Weights of a small GPT-style language model, trained from scratch on English Wikipedia: MLP 2048 SwiGLU.
Each number is 128 + 24 x the weight over its row's rms, rounded and kept within 0 to 255. Layers, rows and columns count from 0. Numbers have three digits each. The size before them is the row's rms in percent of the matrix's.

# layer 2 MLP up, 2048x768, rms 0.0965, rows 1876-1948, columns 576-767
106:200100143180116130115106119101124133155158140126086142114128113111169060171125198122129156091152081123143148175084148153110119146155128079107120126134138164159135131144134130144096090113118140116113151095138104134154070108153100088109157147145100119144120160106169161083164146159119128143139145129146087109165126140103137115145105144136115106135161143113160112110122127107106109131150123118117114092156140109138132141119064110150132045130126123126127130194141115139155140146081125089146145132122128149117150124089119149116152124146158073172136123126118131097194111114158115142
094:121090096072084105153096119123107128126132158116171138166155108125133100109128114153100131154112136139150164068145153120119125136153132126125094157106174119140120119163090122126113128135075163121088076116141128167111080159127116108090126131138144095080140153083142117109101174101116116100073137082131156159145155118141129105079130098125120118132190136115080087152123091142118120103141166152130149121091122107148147131096158131128141152141089160167137111150122139148037139186098099161146145134139181137134145100129135139108159115114109129129116164096137124123136158154104089072
122:125096155136099158098172166106136156089114128188101135176126135097127141161139131156153115123115143184151138144139149083109162110116116114132102141151117107138120161127136148137147136123097147119160144142181139120088162153181107123124137159127107159124128102101139191139135100111124117128130129138123110144121120139128074128138145151132092124141172107126107138116164147131114075099157162164110144118135112151135101115133128144126150124118122171153131092151128130128115122132152159156148125163117125119113140096113155101145159144151129146144158100194132136050127120152138133135
099:149120138152161120118148107147159134137154103147161132110147143128162163129119140148146084106165157105131133116129137134122138136124113129154145155141095137119121116159140139111130112094135178109120113141133094084099124133148120116071139153116113126126158181150128171153181123131134122113083095157114092167162079148138120140147103125124106114090119084136167136135138126150153125082153127144127114132186155159136171141075123122124072128106120115147171132138132101102158092155111139153173115122103113123107135150081125093138101121144086117146170136080153160133134107115118119078
118:135144160131117132148133165141060094104133123158115115122141109132118088130113134143132116154144141148133123178127108144119110114086152068151088103124162172143141152116120133152132130146169120119098142125106146134151108127190123135127103123115130115091120142132087159119130141192125106160112125127153126124099102117112127124150122152188167187107154122139134119116122075164143149130149098125174125125110145145107145137139130124111121134149118106143121129101117119106125091123164155107132116127126174145081115175121152127132117137158153104052131120120117073063119118138121135096
104:127129104107154100141129122143129156098134117151106114098117092129139112153125093139169089088117092158146110077150132189086128149178151089108135134132121100136120189132161127113112114116096110141116112096111104164126093127151137173087152160114088115123156125069056129113055148134126136074128097111101144136109131137129165142137079130114107098134136118079089145070145088134138118133112150104104085177121104123124148137111126136068122123155085153129171113110128084143162105085149112153119133096137137124140115124155116126087136102138138129127137113158105124114091174153130134125
099:137094112135130169141106132154132123155120117113145133104133115116092087103080131142146136162112148117132139121109127116137138157129130143119138054146152093111132097117112151104154080127096106171131150132152130122126151119125127135114122161164138134132140129119087095165157147133127108138173151080152131178124131154129128105116133149121131134097143124102135077147107150145132127164151091110105150098098112107142108162137101135175143115126138131101164115150142147115171135131123074124147175095152090109100143106105138119107082148145133110109133124140149168134157128127165111133
101:121134158127113146109140091110166119101153123133143136134112136101138082147136157162180189149114143159137134158119137127153154127133083152145131170171158113147097163111097162119160144110115113118121126152136118114141142138102123128106117127166153166093138147154150129165100103123108113163146145130163116131137098137146143106092102122097095073141119147139100087100107142133143145147120116074078088136107128118118108138164104102169102116142096157147097094131136096101136101174111109111156155129170134171108061138133141119155161110155147121171119109150128168071155128116159116150
094:105168156111123113141131157082135142141118136130130114168062096134110128126097080133093122128154131128137135140132091143147140181123140153139134161142091118080086115104149129118129148117109135121137139143129140093118141136111101124174125147096119115096175172164126131137086141100113139120109140116142128154130102092129142148183109127125110130144109121118143154164113128125092143134124098138094143120123146104108111135137149135120093109110120124115092120120123115150114181157090120111115137109183143148131150122169134183117195104137077142136141125140107143128130172119101127123
088:119094174119124129138137136102133112137152127111174133118090075125138159150136150126141175135116112122073107136111138112114152130124082154132102123120110142142127133076127097127172097144130127121137141125117130154152127109169093152079149164121115119142102122120113188154125108112091124137115151145145154165090121134110107109079150156094144127127149126156112139161150170125134138112143135150106092130109130129139137164105125111158118128132142080099126097121145083124081147091112110135116124183104137130102141155102128114149168119174129119107103107131187093133144154144113153104
090:149127119102144143139116150141148087175114120119170158136101126152144172134116097170126155163181094132135104124129095157113125087189063095086119119130151150123128144133126119101111107125128180141123173101136138133115142164132101140142139121102090126114119137073101133106145139116150162111149138088109103129115133097131146103072101102144117111118124098169099146108080092136088133122090081100189155122128122094113130114146108144143087114065124105110100132123118145104128131113113123112133110127139095134135147092124112093134148139148119092130168112108103093112110096121151107132
099:137157157139132148188107099143142101164146078105103149172152126126089114095102158124114145152152122116175128108129133103123140132158160112106121114143158138134152118151119139132154194125137116126151120118138123154158102122102137094173113104148095173133091137122118129129130140116123133149106099107132140103147126122115152109188140148111130136096163128141110145111151121109145096084087139183127117129137125093154143117151147140095125149121123082152095153156108139120116119150109193164168111137092150110104143129134104115100140090145129107156112138154138107121154064127151141132
102:112123153149118159073108121124161100138156113137163116089130184151126100185159157128138126148110179175107158105120108101138120169116127119113131180135089133133114164100096160091115128123112168179099152161112106106136126162108150155092141157111105129134128132120139111161124135071105152127139139144144178124134129105149121128117164162133154165118077118095117130147093136141144121106081131159109143161129158098121112133109180141123144114095174085110155168139126158127152141108128150099114198124148107185115082127124147173147086172145097135144156110168135117118137093136133155108
093:168138134128153106152141124129081159059120128119155109194148132096100143133147153131111116119095093120154126087135123128120130142084133116160188132134115147168150141152155153139158107165128139128113129160117105126121117151163119141133139133166149156093091093133121126153113157101167131092129147152186092128103083107163115152112126122136143161155101165103123120116145101117100120107104140128103117134112125104123126112155160194157130121118102129136155134097109133116082091152113110175115143143171171133105110159123209145112144102106121106100155135159147139087102160110117148099
101:134141115139104106154155108136125125120126099137133126103086170113129152160108142120137152080114168094125192144124130123112157124103125154121107161117118119127105103159158139124104116143149132123140172116123139173128095142138109149089097069113117125139136117117095132092094139125095139104158106159144133106088136123121136081142136123118135107098127100171157108131122147088150130177134092111137102118169121119122095112116108119122161095165100129124159161079117150151096076161147142119144137080150126133133111130110140146081089090088134076084120152099144137121126104122130115140
098:165146104089122148140113159102091144129154117104088121155113152129124178131130159141120159135179162069106124158149157157085133156139159122144131102105155088115170134099082095135135122108143139149104134098088126064164142115116135138133139137182106120096102127101106119132105121139138153137122135155088105129120119142143133145110138119114121136136115110067162143180133111111112169148134162116151130127109121128131145089119174133115156112052094103133157122162170140115131122136168125131122140132148141075172115108161154174205165126113133138133146159129088126113089110126096117150
100:113145160141121128169126125093124189102119131091090133114099120080134127118139157129121140170107088142169174096144081111131089135160113102123130133134060180152126156165104149148143120133119134132193094160176097101103107143133089128102119165099138086129162147076103137111162101157115179125140152129155091102139176117130099129146130175120125123113161192115098124123105118126125160145143146129129124126098122111112133126165142165078148083135091085125121177163089123093148125145104136145099111104110114129122114134141126139139116146147127115131125108098138181158157181133133068175
100:121173122118159132137158130120143114132127142109157166105171134126148136133123137156073123108154118102133076151149091120135163129117131129132133106124118117080142138124115158090086141141138129178175141099085162112123103149152149097151129091142151123141137151141169140165170121157109089139128115134128134092127131152107109146120144098064105144158121197162162089160123110087106165102162137131088129102141158127152180098115154102099118139097156109137109085124093119113142108112193080137138130103129080106132164074127105128156148140168101097130114119103093097070147173106132192152
091:204147136115134169148136156110155150181090079120145141137120113125114113116162128159113141120102114133148138082094080106116127172108162130148174116118142143158150146154158145100177126152156128085116137109136128118167113192148086093160118110097133113139177150132136125144140146135152081115132145152127103115115132127174101194146195128119163139094151112110113105147133153149137168129121137127119135175180133142166095159160129103097125119130100165143081136116127130146122129143112167138097135102134116130091148129160080128154115095133140146154092132126120145187112148127171164082
096:134126114128106160138123145127131092109127147109119085133103132135136130092119123131139169149116106100111158121113110136166137137171094127134133195103125110106132121088113131153167129150140121143081138080141166091088078124119157078093103139120165081122184135113092098169087126112102137113149123152122107134109075133143151152154096126140124083119141132059129127122130115164107102098124123154138093098101123153122138142127128151139148139125107130095133086148159100115127135060132089115135104133101093158103103137080134131107143144135101111140130113146122155125065125165122084127
091:146108173111110168150078129140131121114140117127127149117142128168134093153124153127178154154140100144127108148105158129134120156138108119097134100110145159130147130132139143137096146072127063181117136133140121122186147155086105110154139134131097090128161122188176081148157133134137167128103142141139127134096139106132088117145097124137148123104125098145118139135141113119115134151104108160120161090184128105119094109144099111153152115140092111124094098120149114142104182148149156135101138130150126106166142133130184127158188121126166125111124134123091156118152176127163129160
096:112139116110133122118130141138141117153150131153109125094168118138090101166128142163158132132122141138129121116113158130101144135089159157134122116132114128128135090087150137128079105109104125180135158137138144105157161087121157140152155133142182123108156076136180145139109167135141184091140144139183129144130126153083102142136127148086125085131096165126126118139108111120128132115135097110167129119118133130148115155164102118142131152119108150068142140123105117131116127115101149118146068111137139157123132114137117143111091117178084150087115106170152109152108151147119144128
092:174154148123154132139123132114140119132144114092127111123127140117134157112137127101127119124129107181130148128170151163163149108152155135132127151126156107087123142114088065149169141161116086163109122106167148124063100095137118097154132088137137157139126141148158112092104162152140132141178134135084120148123141119148134167109132134136138131146147129133127133094182052107122120119114144091124136151155098158123136133158153117136124127106146146106109147117083137108125128133112089104109112129114129103130170132106112120127156113149166138101098152104119139152141139146134147116
101:101122163162169139092091115126123130107131148124130122098076143134097132096126127157103136119151154149125125149131132082171119141123129138140144098155137116132117137110120162181131110128145133103116102120141139088132159132111122155109147147132139093137159139126145116154143116134148084097151117129136142185150128125100157111105142085132089139125110134124121127138085140133119137125118133174120152096109129130135122101137119136134190132141151132178114151091126093160139140168120145109142132159140165100170110170114132055131102105119101146116110167140123120134154102136128125160
100:096123081096134104118178159095108148141138105110141113126133126102168161130126131130146101128116160133116114172165107121110116130129101109122126107131134116086119139174092130141141112117172136128087164113105132121159102130108123163083147156097143120116157135116135127130149118138151169141126116138087138140175118113160156095155152099153117134147151154118133113112107135093121150137136150107206107140173156104127148174096157119097189122125148152096131157120137117136159117128137115118152149106116139098150148127090147089170107136167126144117107092076081103128110133113121130130
088:104150121099104126091082119112107113149124136136124151124178113160142179132171152148104138095104105093137112103120136089133128147115137139150116121150116145107105169167162088117122099107119144103108093174141104124117151133120125106109123106149150110134129150124120111170171118129112154117125132120125128118127154146154127146111144076110155152140095108159141065117123113130136059089107108120133158130114134066151109143113166134104109161149174150139158111087108134131109130134126151128132152099130126142084135117144158121152118128159112099121142105113111140113147132152151149125
092:087150155158149163162141101128110127142135116146142114103187102151166122133106124115114154144070121129147142094126122130135133120154113116157125163144118127142136154130112115135141128134122163105111141108118181101102128149147125157142138147120118158103139141138123129098123124110137139079125123148135083115100133110097151158129146183118140156143162121159119152138112151120128150154138119138160103108087096119098154129126157107095118135162154079146177135144147116115140138133121115121129129130132133144119060114171079136128164136074183093176184142111138146170113174113106123122
096:109121152128128085127160146153107124176147147092155140115098164173144144139121102111118133153102170073134122114142137132134131127152143128148078093136131104138123088150153134144108131112159117131085109143157135127111090108122134102111133078090149099080160113125130107148163102115150087122152114125119102159116145090080149129097090102147111160150097174137115136128113114117133155090111108144143114104149141128159138144136103145179110158087147127153106139072128121109137121139094110139144149133121131147158123110140105108170139106109119133121126158121138116121072100117122126111
092:163163115137101152104123148136096124108147153143119093066098105070138120108104135094110130100135155142132168107143117144132111117099157117136087151082152124145130120132124114105116137088106079131125151123116155151177183174080147132096115151127131151146146108142115116145113131092131106106161146088128092141134131138113138136068134083137112150110106150094102102130123133110139122116123171132095145131115145138127133118132131091145105076114147122124162093141145146085127126092088089090184120125135102099137116092122121176138156148104103175150128082156129135067161140102139163153
103:142178107101117136135151120143148096119090108129130139103152136157139109107144117131163095153155144153157129145142124126095131085124119116141171120118151080123106140124120152167149156128179140146140116121127120144141165160131180132113143158130111144148116130099090117133097128105141112136130125130143190129123144168113179126092129075167147068113133146053133088134092150160149122133154155136173127161141094168121131110110136126112156105113130157076121135095137100136131157118153108133122128155109129107115084106100119131137099118111120160117118118133146134119102189126123123120
090:154130178112109131099156112137106086146131102155160091145127124154098122126110137138138170124106156148110153092112118104112132138124068138164152105096121106157146149123147171114137102143138158122148140161131163121099113129086138148130135139163127125134141102111129097106132136129113124076138164118161094138140109149176114114091129127144117078117150137154138139159165136119118106088131096075113100117127139104149115133091114125112128125131086133138138122144083125118116144147144098090139122118113154108123161161162144124103082132149118151152143138144109130149128156097114074129
090:082114136143165151113125098129145105162132144139119153123143183115116101132145149118129138146150121091085144113187114138156111168136121083129141142108119159150121121110106133106116159093151103090175146146142146145122141138097101104128090151094113127156123146104127143165146104142126107136086192131109089121177148083146175106101098128117107124091085153136160170148135142142141132136121142128124088149121081098163140125155113113115122169177127141175073102126143135107152083141160131126160142114102159082123122126101105201164121134126122156097127127133140079084143106116115078114
106:143124134156112133145110166153167151137182125133160143104156125135117178135108131119102140101156087104177136122149162134119127143134103148103127113121121145122148182172115113157102143101140164063142125110137109122136133132146127182111116117134122163153113133103120125130101129066148133141147095117064113103106108120102108159094137148150145095127134128111134136133087092102139097108128158098135118102108101162136105138126167139153120171115132169106111138121116101116161152137134104096149137077113141097134112119098093133151134121162073160096105142129140123099145092116106104117
087:136105146142157120141074113121179123110150148181155084140156112094104114143174121130160129151139126119183104143124129126149150107119137139121094179124123108125094107162148163137132130148118132136127142129173138130061161109121133152165099121121129148081117138125164167108144144096111148154121126137098142157189132152154093139128162131145096096117098137086128120129104111157129138116104091098122196166115077164115125160091118132145129115144154119150110136130096132103138084136112161112124141101192146133116136067092114119092127134097152115171153155129092141133101077114137116158
093:138133100162120099094118143141087115133102168155134117135137117112141107152164118114160124153147098165165100130180142138135158137155146133152160112145112132149154070144140162152148132098178115127167146098148159113120142102104093136135106156128153126130154122133124152172129173098165138126153145117118114099110105116159137148147140119146148127076110128143140066131121096122152177169110106143077099121116167141133148131103141142126124130125152119158170127151127123134130132119146130136105121148164148157093134124120125085118084103126148131128128132083109087080116148147100115131
086:158091141096132149117136134108110138144177124092141122150123125109099124103165144150163104117141115128131179133125108111131153074119138106134095106115161171127148143159093147154137079130179112106146108098111128135122154112105110117133115140115111162152131137158145140078113124100092091085142133146142116103129110120152141158112120133112129160133114154109140128119125129186151147129087117145103150119117149130157083142113109133105095143113106113120126121105118118122101118133123107168143116129137105108145144100124113106117119111170103067106133132119125117128129140122140136100
104:123157155138092124152188134142169127136092141123099116141103144144133150155143155130128118124154143114161140134125088108127086141099108126145094146155150125112075140114149148184161113131117164089164145129104106100130156169110163117117154137134170135115091139117124109152123112111118143152115134121162165172145091140143146105109102100077098116131144110137147123136137091068113113164138118124139121102097148142147163095092156127106124160083155139102121109143089055090144149170113130138086079139135161143134146136101124094127119150134121160134106090154145157149103114165138114124
118:106153060094122106086141152120122135145122133085160131178103152098111111159098097079108146167190188132127127150124092122092122100140147102108131163115124127124134115158138133123178118097108123122113205129104126166097135108127108143146146116138120128108191137114119141159114137147133125145147131124161120080121098136109202157137131129138161086097153167128164124177148160151120122152112084134101126091140081155134114102126125132153122162134149102122144144111167100104152089162134089126150077117142161137100141151071143100137135138136098111107113109103107170107132118137129089108
095:112127101127105082165131144120125119157100099100123137113099137115159153131135094112127179144137121100178147161170118129153152111119139111159111103118132089115109121125137147153132101111134134159143181131162160106145133093172147130149107149152118110123145163185087156130132112138107098079141123159108104109090151121101099050173149140091119079159111137141121119167139112081095103143129129139127113104133134102142133150114084105110158126111135154127117134174144112113141131131133164129125123147120142113096179125126129092114110071154103113142124112129115111112114134122127147112
098:134148148147102145144175123110085148128126121103126154125116138112116122172116129134155087122135131133099161152135114148142156139139153112147113116133083115102154173103138110139167096068151136109111107116106108103147162175158170109121182112106104092098091127108095119146114159099106117117159140135122113173106108135140105114146158112071123110118093127175141160101127135159159140105143092161146150127156157148126118100131133122111142116130075145130141127124158128139117119099109135108094115179099125119129110110116142158111153047146155122145087136112113139150098106132125178127
097:126093140116126145155167136089112143095128155133118139081145110146130154093119116153142141121156141102148108135117089140136166138120107126127182122142128109144141129132127125120156173125116105123119119145075083132102114121101106132095122118163131122144128091091128086116120063104091131115115150140140096142179106143102087150109117123148127135148139120178136130121092136142173090141095078143118148111149119116090115114115165083149173110132121153140155106096130143099085073066105106099133176128089140159118109115127114177105164136136103119166152143140179126132167089142165103150
113:116178146121138141121108128098153116157157139114062133157126182127135162147102102144148099164142135130087099130124164120086128108123147077154099125106110121129127127111098137128161149118068132118138156112138121166157131151094154068162078089093138133108102111150104125143154117156127157166123108127159137138128148135121078124111099147123119085130149114132089173108140131175106139140107133140121145135146066114113101101100102134138119135123123129139188111076096117098143119133143142142149118120133111142144153155175130116122103148149113095133129104133109161135171110153136097147
092:132123120150087093132122135150139162089116096126118121083151149171134117127145129127128125137097146156120120119144146136135126105082129072139135175080160137070123131085160142121125147131129120155124104115147109146120100127126153149118137149142119142130156137101126144101150158149152109112115117128092113131187108119121147131136101157161129128115134077134141119116110133145120144145102143162092138118117121113128154119155124154143091134163142151137163156153175137146118106118155148169176103139135114138077133132128115135087111147126191096099120134148146134115119127130132133123
101:078127168155128143169120132101117117128158068134152112130074169123101106143103094128122126127114140116115119115133124127106138125116116151119130167127127118185124123121087160152141177112123125099127155125126155140124113162133135147150107149102090108134140180125140121110121158126098135136127146109083098125108143120134139139141124135109165113161145125127102142157123063164141106138156125115148123153122104141161130135132154139134123120121063131133083088116135162131113135178091102144124110146072104121103104167170112140137128103133089160105121131101099120075078132149134100112
091:119146138101166173136149126102115092166185137172168137132170121156108130129117157134121144129113151156091133114159136186147129150143120118140112110133122114122151164093163140122116160136136089109155064116168152129108177108168116078141155124135122109151062132132108141166096098124173145151149100134118153072120143139148131137131137143113122144154122152113166127106102126100130102140084131123124163124088094126097116090139137150141179144165132114164133118130115097120136125152110142116113115100150104114149141144117146129103120179186112105133151120149123120124144184156170110116
092:181153110086151153148131112113136136088088139113137104147153147132178193103109152113131114115109114124134130115093127127155118114140147131138163135093119146129139092148068113115117099143156169150147125096145116122095109128124170084124106119111110131172139140128141107144134138133120142153120115080083090121130109118136124155161141139136146123129125100164106155127143096143120123129113127116096141145154164115131120111176119125091136125109107129116105128125118129109157123112133121105093134135120111144114129122119111131098111134098133162102092123152098102144135170140153174165
110:090126157163133159119136106146145132126108115146129156125129080142119144135120140080132116087179113086149113134134184122147137089085164169142148117129125146157150155097130075128108145131063083143142161112082150144088176115124090127109122201172124166103144148117159127112126091147153074129105100113157116091124088112107173117100170158118103133126156164140151121156123113114117155149139120143090149166161163164145120136106118100107144149112091131145156123151135153090093088172175081077121123115086148060157078162075157150117154081137123132125169129187126166142167114139134126121
095:126128135153126105156106103140132142132143167191136128172161121158096114096125143130116116114119124160172137096115116153138148133117126123159117097096163170122126126161141183151126135141147141109125081100115142103129130127116102131108117109154118173107154154108164162144197126133118125146090096102123137134171135109146069146131131120155154140153133143138094126080112140149081138117118148102117118137112142145140105143115109131130128164149098106112118119106163195124109134146120122044111156094105136124096107127152118106091135135146133151107120136178107074139125099121110094121
098:130178138107107096147157147115127118070128095159103121138091117091125113158122136149122155180130102146139146163153144128192137092132144117095153119134123138099144172154129104159093087162121120114105142116122147141194104154100132150144137109121113136109152126126143089145163156091136102140103158104139143128130102130098122102111171135097139128118118162115152103113155152111098157098132063138132112138156132068157120115119126131152126161112152148085085132105140137147068094079150102102144136154075111119114105079102117173132110128091141119102136145134142102127124139152111123161
157:120146096121115143129132116111145148152115106109150113084131126116112112112088176140185126136078122105127130166130147118101144139111120043126122144126154118114154146095123174143121144149145105156118164166114139120154113142137131140115142136154103143134109128134106138144100152157130124153105155081115139140170110134111114163111107115157146118117157136169149137156122148137138112131102094146094111138152130127136138186113177150109087127143054082183159116114098144135134123130100128163144124116151152110137114154141137156128132153152110147123139127115162147105099123135130101083
095:155094146115107155126150161109134136126118162102157106190100103101125101143114159114090112133149164126133129115105159133156088077166127146122174141122094110132126101149090149139124066155122156168115116155144098118135121103131136146157131116087146132142138118108095151110103139107122107099093124072101107148130099117139155084106089101128137134130195127099157166152091091089110122152128108094135085139125088095125102086125092133117145104123117153098116089129164131130111113119136153118137111129096137138119113122111103127111109152104123098105142142127156144102129080099143159139
100:089089150132154133125117105110156124128109159104075101134102118133088107119124127098110106133143110147139168129140140161165148136141075110132107107127116105153147137130132123066118071144136092139136178136178105098140153091118112153094100144125162143103112139126106184161159115151131105135127085165125155101112110133121143136114148076136130103106145125108159115122130124111127140162106107165140114116134151133103090128119093111148109115102085130143122137135153107161108147119127156125120166099166141131097107131158183136168114138129136080094125079138102121098087108121142127094
093:105068126083136112066094122136121137153100130109103158131119124127134102131134120099132140108112140134142103131126134152162141137168134109153144174065140191122131111093159107155127113102084159145098173117139106122161122130102120130143115134115129132106131111110147098080137115122140141161118170100141173106122070124145158121117152109174140132130098106092134128132191116122166142125138106119169130126162129080139091129140140129143170105164140168140117141134136080142114140116111108163121157150182137121128125116136109124130118151148126159135166100136120103146123098126149135119
094:105097133097080110088115122155122127118137151154174116153140127096142108137124085139065153136108122122140101126137169113108136144127177109162100167154127108148135122118153132098096145122135144105124144082113119140128107152138162150131136177093160152108129149149157146142099127102133147126169151143121137135111132128151119115158149153117153093136098129186169075111127119171144165105143175112084085122115118155144129123161137155110113129097080121182172080099149117101111098128113111091122113151119087153131146107153143151111113143188106130114137111149111110155116118112132118082
097:132128143160111125152136119103092130145112123094155117116139174121148162118123142169153136127093101128169123147128132135127147110143105157163140155084136136127126132164163117118113146148068123130132149100125148124086151105169117159095112160155108146136137127124126173118132142138153111113112155141150114186114121108108176142134127123137144135159138172138140111103104107128124140097145079115147175157182157126104104134149122188155145131121136099110113145157102123139120141134147160116106112095158150137138124129133168128136104094122115108136151151102118154091120092148101163120
091:126139128113095150128134141155147143099121116140134156119180118153066095135113131148113129089181121110145124188114120183107152102090113151138102109104082105139132121153119111148147166158187123130117119137164106118113133108176106140094161164133150114151104118109118120168123165106135170147118064129187106145127140142077161116161128103127053142121124097103103139128141141120159119104115118124178148130134168112116145158133115148118123120104101116106126103129130117186114096097089168143106087170117125111191105119123147125191132109143128090144105109137124136131096130128118147138
107:156126106159127123092091098096173098156171121129150132106100131098094150115092109149111099124109144103145149088134126114161152161184122115139126152089145160103156123084138117096135162120105131136112125135151140155082108145167116111123115144082091164133126065078132149153090060107078128121168131132100159149092171152138107143124110122099130148134100147108155146124077137107116123136102123097147126172138106132106123139183124148119120116178150128152120130132133129108140081153114153119119136098123137138085115136194092132131124121094134147125111144129121098108150170131061149175
094:107119143140157150121123138158132117126125121139122100156066154101140106133148150167077090155139086138136100164116109146152138134141144106150141134133132124128141099117084125122105163183152139138150141140143128160146182142149075156142133184173130150130139148122158154126135098122145151091171144134104113087105163157192162121100136091125115147157130159110130130125124106157135151105122129130129106148131129090140105135113122151092143112167128092145132133158121116164159096121122150154146137140121125122135111106101169192154149133157066078109136130153131143094155166101112142154
088:125126129137158145136147130152115102110097155116116123164115147110137094102120122122152134084108144098130122101148118115151158179126153128113115099124108121156114151152162133113087136094130131137156118105108148109144156151161138110083098140129095158126147117111153140123124154105153141184142192157120129160117143151136123157103145120159144116127114104140078162085117146113134125138114145188107145128117110177128132118138100186122114212148131150076130159120131164147101120146097121149103145098117134141136102092125138097121161112113116125114125162188108124133160161129130121095
088:102094119088100121132137155130087134088118137125121131114111125144094107120145121141139117131131073102119128161121119154127100148154109111088135115131164155110124108129106161092130133176105141100164124140129135090148100130141130134123154122115140135168115130144111188104133092088105104126126176135146091102099080158146131118150149117144128082172127118095128112125135150106114146090119102130112142087092094103116138134119116102170164136153133138107188142143116135121076121105131134119139100148113104132127110106133127139085130104180113137147102141138173119140153149132106085154
105:114126125141127067123156110125081156139113203129140139080115124168120158141148115130168121144122128121137125124084148087130153165145113120143133116132153101150139113143135156105152103146109116145102126117108109117155151143128131101115154110123100096139114122146136143148122123125092135110117134140139148108130107135148173120154122129130115099126087101153150102085124126123109155132097153135162122158146149141120128113150108126104140166154165099139115113160123142188148110149152115130125145135128150134159141124117144166076122140151142120139062093090098124080125130133115078109
100:145085120143112114118116128164127142143119111135137097133098107152143126150176133102098137109161087153116146120107104127131073071102097116106126147124125131178108098116166133135142087149157128174121158122140128118103121128140140102113093127123132139114145174116117143129114152122134113083123177155148129064150102134084136106110134124128145087153134092141149129122139148178117168085125126098133121100150118113148114101120131114138150105159158124116109119153124141139087127129122124168118113129100128142122117088173132143131134117193156136134149152126119118151114122115105136118
095:147121118171108136163144146156136173124114164155145100079136133116153162155134131139155120124086108132150126084107113092126113106107139129117120143123133154146102164149153120129151147147127144071141140166127107104156152102096137095097113119145133129160123093055165121158118138140137105141116121138128126178123085104122136109139114106096182080145134117107113124139139126141146107133130119088106152153106131090143150140172148143117126154098127122155148092131098132094082120106132144118149102129113142135138166150142149121097145156131110148149106121135128118150125142142105138137
098:106118099117152102168147129112113093138132118132157130184166123160101150125118094127095089146104163140109094105118134144161123106145152107118122151103091130149132139110102121088151146114142125091125134138140157090106094168127128119130175121127156148123127149108103149122129116148140168164109099169127157125110126102155156132158127117132132152141141113141150173132128154101139092129129108135136102169126085120092153109157126146135172102083094156142159085140099170146151147130126148145090094138100112153125088110137170107136147115161129127176144162120113139128144127108126162140
118:139154119150089097158144131116144180159131137124137136088154141134116110137122137088079102181068129124135109126133143144167148135113121130099116156104060138130117144101138101121145130113082109151095135098113127062083104155118145102127140113136120107095132143153132113113103107135157089144154134167107135081166138147117115145099125154143123127095155140170137123091110132118111111104097135095137089159163089140134156134080120136123110148103131166116142100167122104081136127109103109148146148133152085143091127130152101114119155128110124091123100146130127128137077110136119115148
103:083147121112093118134154112143065141123121125117090114108140141156153117113145123141105084134138107123172152141142121103126083135118124113116142091144147127112115133120118112159117141099142137145135122090121136133167150126157100092138155156152121187073153121096153127134108155106129070105166174113133140099142126105116128098170108095124117138123145131143131118146112078102145146144087134138194113139108130144132152159131168116126100152129123134130112125129155118118105138119102107149122161148082139101096132100126119135082128107122101123141146095083112113164157154114155114101
109:134139164152124137172154183153109089092150153125184143154127154125115121192166116110148158136120128100130093095184141120142118090145132123114115090166151118093091097182100132088149127138110099123081095094114138138162124112095123143155141140187117149130157122182110097128165135125110093080125142098118150116088075119151096158143148180123148115115127144164119118154100109124154121157101130154131116138119164152130113125107139137126116133128123126105130129114122101154117144116111144145109134159121136175143109109116096113117121116132167157147126148142136115174122149126121123072
097:107108101167125109104146134134128133121130144147123106161130096123138110141099139132121099115147140156115121105137137130121133078171143164111145120159131138097127087150089160145133115124150155133140122134155131116138145126135088134096072129094138084195093120123119111122107109141120065152147088099139159116147101101161113127097109141105123112134100081143165123105147095101072108151147141133111120110091139172139117126074151134099120138134123137096166164154122121123149121072146156095120181108090131099103155118127155132112152103108130119115108150124147092105077138139116146104
096:123094119139086120135139140153126117157153137088082143074128131131131110154132114116131127115111141132124139102125156124095079071107135070117109086090117155095155117142148101122106088129136165123140118161129120114146131133134114100152138073144099132129135083131124101124112159124146175122133138147121137153167160120117103154108099181153124147127151111135152110112123131129106107078129150109092133141092169154152115176146145100187167106116115148077116114137144137157171148112135137119121080153134100150108107109126165135138120115116170111144131139133118140109181137121164152165
082:116162129133133136135090128129117137107122158157136123090087122118134170074161119086136128138089139125117087129079116102094119117134154091118147131103120063158122113096156085121151094123146104123134132111061083116165138141149189108114183132130134079106141126149126160166101128150141123117141094140127119113109069117164113122100148116124160111133101091153117079153157132129134103079096109099132174122119052142103137121097124160133130136137132116093144135141131135136113124119150114127131095098136147114148129151102133155105127129136121146148144131115118127108094109141130102129
121:134121092146103158107099127142110128104128127086103118140083128090116118123117179184163120165138164121100128110104169113114152195097131070081122144171188125142130124116111134114071168063136168111122090158121102153099156132146130133113163153133112097164134116103155147156120153111159113113105139155145115111163139126154116113137102114121130106105158091134099141109140152090106137142164129139139147151119185110119149122086092117129103131122106119179115138110149108130128146082117116097161141087116169121150111090066142128155149115108099154125154126100115103177158156133139133188
097:112115113150120093082111125183094104154089104107138162155104132138109087084096155079150153112091106105123163114138095121152137141124159125146153095121126095115122104128129150067107143105154132144124116093080131117157126069139138123153146121097117141107118124093104126091142090108194175161137119147161159145100145138117120102094140116128129132143120129111140139135146118138119076104137132182137082145128116123108131113135141141090096119132125123154096124129133092149124142142147166128151133168111143073110125127093095127108126098130174115083139096136094142120078128116121095127
110:142162082156118148157121143101127119138141097101147109139157121152100111164119158122088129168128134180157128152114115144104125119136115123138158101127098112143108121138148143104150115157153108162108100130095147119112131130147097088067115107080158102121111134117139158117140101126131174121122132128140102138120129119144142137155145138087182125136118151143105148137083145144095127134158136123097134097110123110137099152160140128142152135186155143140107087142133141128109199127139119140157131124138131173109086147106139112143105138142133139147161118166139125155115117134127089134